From a checkpoint of a small transformer trained on Wikipedia.
Training: a variant of SOAP for these matrices, 125M tokens, 3812 steps.
Each number is 128 + 24 x the weight over its row's rms, rounded and kept within 0 to 255. Layers, rows and columns count from 0. The size above them is the row's rms in percent of the matrix's.

# layer 3 MLP up, 512x128, rms 0.227, rows 313-337, columns 64-127
size [ 38 112 106  96  88  94  93  66 129 124 106  89 105 118  88  87  89  87  92 116 104  97 111  98 100]
[[111 161 179 129 184 117 114 112 144  88 125 120  73 126  99 123 106 104 109 123 133 130 142 173 139 196 102 149 169 161  99 165 132 149 137 116 131 118 144 138 112 142 166  88 117  98 137  91 119 111 102 141 102 111 135 131 116 133 124 133 139 112  77 128]
 [152 158  84 128 130 121 144 120  95 136 172 132 187 158 155 167  89 133  99 207 153 160 131  94  69 110 149 124 128 169 100 120 127 116 129 128 113  90 146 143 161 106 126 147 112 157 154 117 121  96 143 146 121 132  95 138 161 106 128 141 109 134 137 107]
 [164 126 105 116 105 154 118 121 129  99 140  69 139 136 131 154 118 153 155 105  99 115 128 135 158 156  98 100 116 146 106 127 104 162 167  98  79 143 125 147 125 162 114 110 130 107  84 102 128 112 118 140 159 179 104 155 122 131  99  90 105 134 154 139]
 [111 134 147 142  98 108 100 122 142 177 189 114 163 142 157  99 130 168 122 124 171 103 127 102  95 135  67 127 108 140 105 108 146 124 108 107 148 144 118 111 136  84 139 188 148 157 111 131 107 134 134 161 110  80 126 156 155  93 107 107 135 140 129 101]
 [146 180 124 102 140 119 121 118 126 118 153 118 132 110 106 124 147  82 164 152 138  98 119 109 159 138  74 154 142 111 121 116 164 124 112  95 139 142 155 138 105 128 150 121 159 110 105  98 155 120 140 105 150 124 153 175  98 127 131 136  97 163 107 106]
 [ 50 145 148 148 117 100 145  91 119 141 134  97 120 149 141 113 117 112 146 161 166 123 112 129 126 117  79 144 139 140 116 137 184 149 129 150 173 150 130 123 131 133 133 138 139 155 150 121 139 141 171 168 134  96 122 124 155  94 124 135 111 123 107 129]
 [129 135 130 147 142 141 109 105  95 106 164 130 172 163 149 128  81  97 101 150 154 153 149 100 166  99 102 142 132 145 130 105 136 132 136 167 176 107 114 122 135 177 124 142 149 117 122 134 146 120 139 179 112 167 120 142 148 119 112 133 119 105 151 123]
 [147 131 159 132 166 119 129 174 129 101 146 123 123 127 153 163  94 127 139 118 146 120 139 130 103 123 141 115 116 155 125 128 105 109 170 152 132  92 120 108 159  99 133 111 107 108  98 148 141 140 117 116 133 109 111 135 165  91  82  83 131 107 110  90]
 [111 110 169 112 135 141 127 114  86 113 151 125 134 147 133 124 131 139 120 162 114 142 152 134  88  96 116 123 139 192 138  99  99 131 111 105 176 128  97 190 127  70 182 146 157 122 126 121 124 150 113 123 116 142 127 122 143 112 143 134 128 117 129 128]
 [136 119 173 147 167 166 118 135 126 118 153  71 122 124 123 118 177 149 148 114 127 151 150 157  84 121 113 164 157 105 115 110 142 101 114 115 104 134 128 108  93 125 159  92 107 172 133 101 150 110 138 126 145 133  83 102 125 156 124 131 175 122 121 160]
 [127 182  95 119 135 132 175 147  85 115 129 108 101 156 125 111 161 130  95 111 131  91 130 123  75 119 136 136 142 137 121 140 110 183 132  96 128 130 121 169 127 115  92  96  76 118 135 118 140 104 123 154  88 135  97 102 139 139 108 141 117 116 104 143]
 [103 116 133 173 127 149 140 105 156 147 113 130 109 144 118 136 113 143 132 117 126 157 136 110 145 114 133 105  95 111 113 107 173 114 144  96 117 156 142 118 126 212 135 113 110 124 112 167 126 103 147 107  97 143  97 139 157 140 148 145 121 128 151 129]
 [147 145 104 141 148 102 128 105 137  67 130 145 123 106 146 133  73 110  90 163 128  83 121 122 110 144 135  93 127 160  86 167 115 153 121 164 100 163 135 131 110 115 167 171 149 138 132 103 151  99 153 151 146 111 103 162 114 134 136 150 141 152 121 157]
 [172 182 150 155 135 111 130  88 160 151 106 124 125 117 142 122 156 144 128  94 112 107  98 140 162 148  75  83 105 151 112 144 138 119 103 133  89 134 155 139 134  99 141 135 146  71 111 102 161 134 110 157 117 102 134  97 138 139 108  94 126 117 110 137]
 [135 131 159 120  98 120 139 120 114 152 191 170 121 153 147 125 116 138 135 101 146 140 134 119 126 124 115  93 120 180  83 121 128 121 109 115 199  95 129 103 141 141 139 143 113 132  99 138 142 127 130 169 143 108  99 117 147 120 120 124 133 152 107 138]
 [125 108 104 152 104 153 129 108 107 114 143  85 116 105 149 169 116 139 122 107 106 142 157 185 130 117 157 145 101 130 141 142 121 152 131  97 125 159 122 141 154 116 154 134 109 164 120 121  92 102  88 101 125  94 131 143 139 136 135 156 143 159 109 119]
 [124 107 138  93 142 116 112 134 146 125 162 101  98  97 166 138  70  96 147 124 159 177 117 104 158 108  73 110 127 110 140 101 106 162 126 118 131 115 101 142 171 168 126  97 104 128 131 154 103  87 110 147 124 102 158 125 130  93 113  99 127 134 139 152]
 [ 94 134 155 142 172 109 146 130 119 115 129 128 111 111 136 148 113 113 150 121 126 121 115 109 132 156 188 144 111 128 136 166 122 105 140 122 140 134 136 140 176 113  97 168 117 167 131 135 122 142 124 182 147 135 154 153 101  87 121  97 107 130 156  76]
 [ 85 146 118 139 116 131 172 115 129 132 160 116 137 103 160 131 161 135 119 154 107 111 165 117 132  73 129 148 141 127 138 140  86 142 125 114 166 159 106 125 150 123 140  93 127 106 137 144 118 127 149 123  95 131 104 119 100  89 131 131 148 156 139 148]
 [134 131  71 140 141 139 163 111 138 159 172 133 138 172  98 121 167 134 122  86 152 138 159 123  99 113 131 124 109  79 137 144 174 142 101 105 115 119 139 129 133 142 136  99 109 162 116 119 155 146 149 119 110 123 125 150 152 151 153 165 105 144 113 134]
 [119 144 136 136 116 185 145  97 133 123 156  87 110 103 140 125 147 154  93 108 150 123 127 123 110 138 198 140 115 141  80 149 133 122 104 134 145 106 141 158 112  92 110  91 114 120 117 156 141  97 114 135 103  95 122 148  95 156 110 154 116 151 156 121]
 [118 158 118  76 133 129 121 118 124  96 113 143 136 141 125 106 136 133 111 164 108 140 158 156  84 131 102 142 123 104 113 127 105 142 167 153  90 138 157 148 169  93 132 147 134 133 123 124 134 152 157 105 139 117 130  89 160 135 116 156 108 172 107 121]
 [103 136 102 147 163 111 124 147  93 125 167 137 135 132 118 158 124 118 121 133 110 129 130 133 169  84 122 108 124  82 135  95 153 104 105 118 135 114 154 157 118 100 145 116 111 140 127 169  93 127 116 145  88 124  99 165 117 133 126 149 134 112 147  95]
 [101  90 135  71 100 153 131 137 152 136 122 135  90 161 141 136 158 163  90  99 137 119 170 128 145 157 138 103 142 157  75 162 148 124 148 144  91 100 133 152 134 120 109  83 137  96 100 123 146 175 118 136 144  86 124 126 121 122 114 141 140 152 149 139]
 [106 106 102 125  90 144 153  94 120 126 140  73 118 161 147 129 160 170  96 154 150 108 130 134  97  82  81 143 141 151  95 153 138 108 150 104 127 110 102 122  99 127 173  57 169 128 107 146 151 158 143 168 120 116 126 119 145 126 137 136 120 151 146 131]]
# layer 3 MLP down (transposed), 512x128, rms 0.205, rows 313-336, columns 64-127
size [ 41 105 101 103  87  97  86  78 106 108  96  84 101 111  93  87 100 100  93 113 100 108 103  99]
[[129 124 156 127  79 123 108 205 129 108 158 135 140 145 139 133 145 120 151 111 115 141  72 103 149 108 126 166 128  89 119 125 131 168 173 129 154  87 172 151 152 134  88 186 111 134 136 114 133 132  97  99 118 117 117  92 102  93 136 148 177 107 107 108]
 [148 164 149 130 137 206 109  90 130 126 144 164 171 145  91 121 180 154 107 136 112 153 145  93 112 166 130 130 197 123 126  88 125 119  94 114 107 131 114 124 123 131  53 124 146 132 142 158 112 144 152 128 132 128 111 144 147 112 114 131 153  52  95 143]
 [111 135 106 132 153 132 129 140 106 165  98 110 140  86 126 135 126 115 100 163  81 118 126 136 129 118 143 130 165 117 106 100 136 104 134 133 120  99 136  96 111 118 117 149 132 105 129 111 184 138  91 139  99 152 150 131  80 135 144  74 146 164 117 112]
 [153 130  97  59 116 113 135 127 101 130 152 158 153  80  90 119 109 134 128  97 112 103 126 141 123  94 151 129 160 138 116 155 137  62 110  85 158  86 153 135 118 130  71 163 125 120 131 120 131 164 157 145 157 145  89 143  99 142 120 145 145 136 118 109]
 [148 148 177 100 146 104 124 139 156  90 142  96 152 110 132 121 160 137 132 142 121 133  95 131 136 108 128 148 171 128 122 114 136  82 108 105 177 141 143 134  90  96 167 128 146 117  94  92 139 145 105 122 116 151 115 117 129 118 106 105 143 163 123 145]
 [128 146 111 130 134  98  99 154 137 114 119 132 138 127 123 153 123  86 137 137 109 102 169  68 130 167 166 108 135 111  92 131  87 145 150 116 139 117 176 146 142 162 138 136 123 115 126  62 119 134 124 111 169 138 139 140 134 120 124 162 146 127 128 142]
 [152 157 153  98 144 140 129 142 121 118 145 180 104 181 118 167 162 130 114 117 114 135 163 128 179 107  94 141 153 162 118 123  87 137 172 143 106 119 138 130  67  97 164 107 121 126 152 121 163 141 152 125 143 130 142 169 136 135 179 139  76 129 149 114]
 [108 143 148 101 146  86 120  77  95 121  78 167 150 139 124 116 150 144 134 104 142 132 121 138 177 124 182 150 129 110  98 153 130 102  96  87 133 135 126 100 106 169 115  96 162 119 153  93 104  95 131 143 135 167 142 174 132 103 122  98 132 108 134 115]
 [153 157 162 147  92 176 155 105 120 126 158 149 156 127 116 126  95 138  95 133 151 124 114 139 150 126 128 154 133  98 133 158 107 123 110 132 165 142 130 104 156 109 107 143 109 148 122 139 131 111 120 142 151 136 150 136 101 107 115 148 141 132  89 148]
 [154 147 135 117 125 129 142 117 117 147 118 129 168 133  95 149 130 132 143 111 129 133  93 117  94 101 166 136 124 117 175 149 101 117  93 143 126 149 155 133 136 163 136  95 119 137 149 167 115  97 162  80 146 132 144 136 172 159 141 139  92 144  86 123]
 [ 69 149 131 136  90 133 126  75  88  86 158 119 131 142  93 123  74 104  92 161 157 102  95 138 150 128 128 153 165 131 167 143 108 135 131 114 149 135 140 106 170 137 152 135 127 110 147 144  99 111 111 162 178 139 132  79  82 124 114 108  95 119 143 130]
 [128 172 119  91 105 134 167  75 148 116 158 170 162 132 126 150 140 117 103  92 123 209 117 150 112 133 104 142 117 138 126 166 118 120 147 151 125 136 139 142 124 145  98 173 145  81 117 118 164 181 124  99 161 129 100 150  85 120 117 120 113  80 148 106]
 [134 139 114 113 100 143 127 134 114 106 109 132 122 109 113 128 146 135 111 157 157 114 127 141 134 131 170 179 123 117 118 127 125 117 127 118 142  51 126  96  84 122 101 121 122 118 160 129 156 129 118 119 171 144 119  89 142 112 136 102 113 142 114 126]
 [140  90 103 130 143 152 137 107 149 130 123 159 125  84  81  88 135 144  79 140 122  85 129 123  93 139 153 141 191 113  87 118 136 116 114 112 146 122 119 106 107 156 127 122 133 139 113 175 100 120  97 139 136 143 160 140 153 103 145 159  91 150 112 135]
 [123 110  74 118 143 157 135 129 151 115 125 111 143 129  94 169 132 102 116 114 102 150 109 107 143 103 118 135 112 135 150 141 113 135 149 177  86 157 152 165  87 110 131 125 107 132 182  82 127 127 155 131 131 119 139 137 102 155 111 106 116 153  93 160]
 [120  73 132 140 126  85 153 134 152 111 126 143 160 152 114 115 127 170 146 109  91 150 114 147 162 132 130 146 144 102 159 140 123 148  96 120  89 136 107 107 151 150 109 116 119 129 148 149 122  99 155  90 170 140 170 125 122  90  81 114 136 136  72 127]
 [161 133 148 138 114 132 187  93 134 181  93 135 113  96 133 120 129 100 114 150 162 144 130 123 169 104 141 121 118 117 109  94 116 150 131 146 152 182 134  70 123 122 114 113 160 112  88 100 193 137 110  80 125 119 120 130 140 139 112 156 111  88 130 137]
 [144 170  67 124 142 149 142  96 135 110 109 113 100 137 140 145 116  92 123 136  98 118 131 105  96 131 149 156 147 159 141 157 133 140 136 101 142 155 119 129  98 121 167  89 139 128 132 171 113 140 121  81 147 173 121 189 151 128 106 135 103 134 129 154]
 [143 128 110 123 164 176 105 143 128 170 101 106 141 155 127 112 162  84 107 103 125 122 135 184 119 136 119 121 105 141  83 147 146  98 134 120 141 158 143 127 154 130 167 139 130 121 161 110 129 118 188 110 150 165 121 111 136 147 128  69 120 133 121 145]
 [110 113  99 121 135 119 109 153 129 113 103 121 160 116  83 186 121 145 120 176 152 163 102 115 120 139 196 139 105 139 138 137 123 108 139 116 169 114 166 147 123 159 133 165 192 122 159 147 119 152 152 112 149 154 138 155 126 135 149 134 123  98 106 133]
 [137 101 124 124 123 132 101 158 116 125  99 113  97 121 110 101 112 141 107 161 139 141 134  79 169 124 162 159 130 109 102 163 132 149 106 116 148  95 111 116 152 131 116 139 111 108 124 107 119 141 128 123  95 129 117 102 151 146  82 158  70 171 104 145]
 [115 113 146 141 164 154 179 141 151 161 110 134  86 131 151 147 141 134 103 116 122 133 125 109 167 158 168  88 158 112 150 121 120  95  79  92 127 118 132  96 126 125 128 120 108 127 115 121 142 135 117 130 134 152 136 128 139 105 132 142 113 142  98 135]
 [100 166 123 140 163 137 111 138 145 120 129  96 122  78 157  93 189 142 118 164 159  90 143 125 129 129 168 123 160 149 124 128 135 134 147 104 120 114 121 156 122 126 138 119 108 149 161 132 132 157 146 181 145 148  87 118 134 137 117 137 125 153 130  70]
 [180 103 117 128  78  97 107 177 115 111  80  91 141 112 122 134 129  76 108 108 161 125 159 109 166 159 132 119 152 124 156 128 106 116  91 116 164 142 161 148 124 125 101 155 137  83 133 127 175 138 141 162 132 110 124 140 141 142 154 134  87 147  93 142]]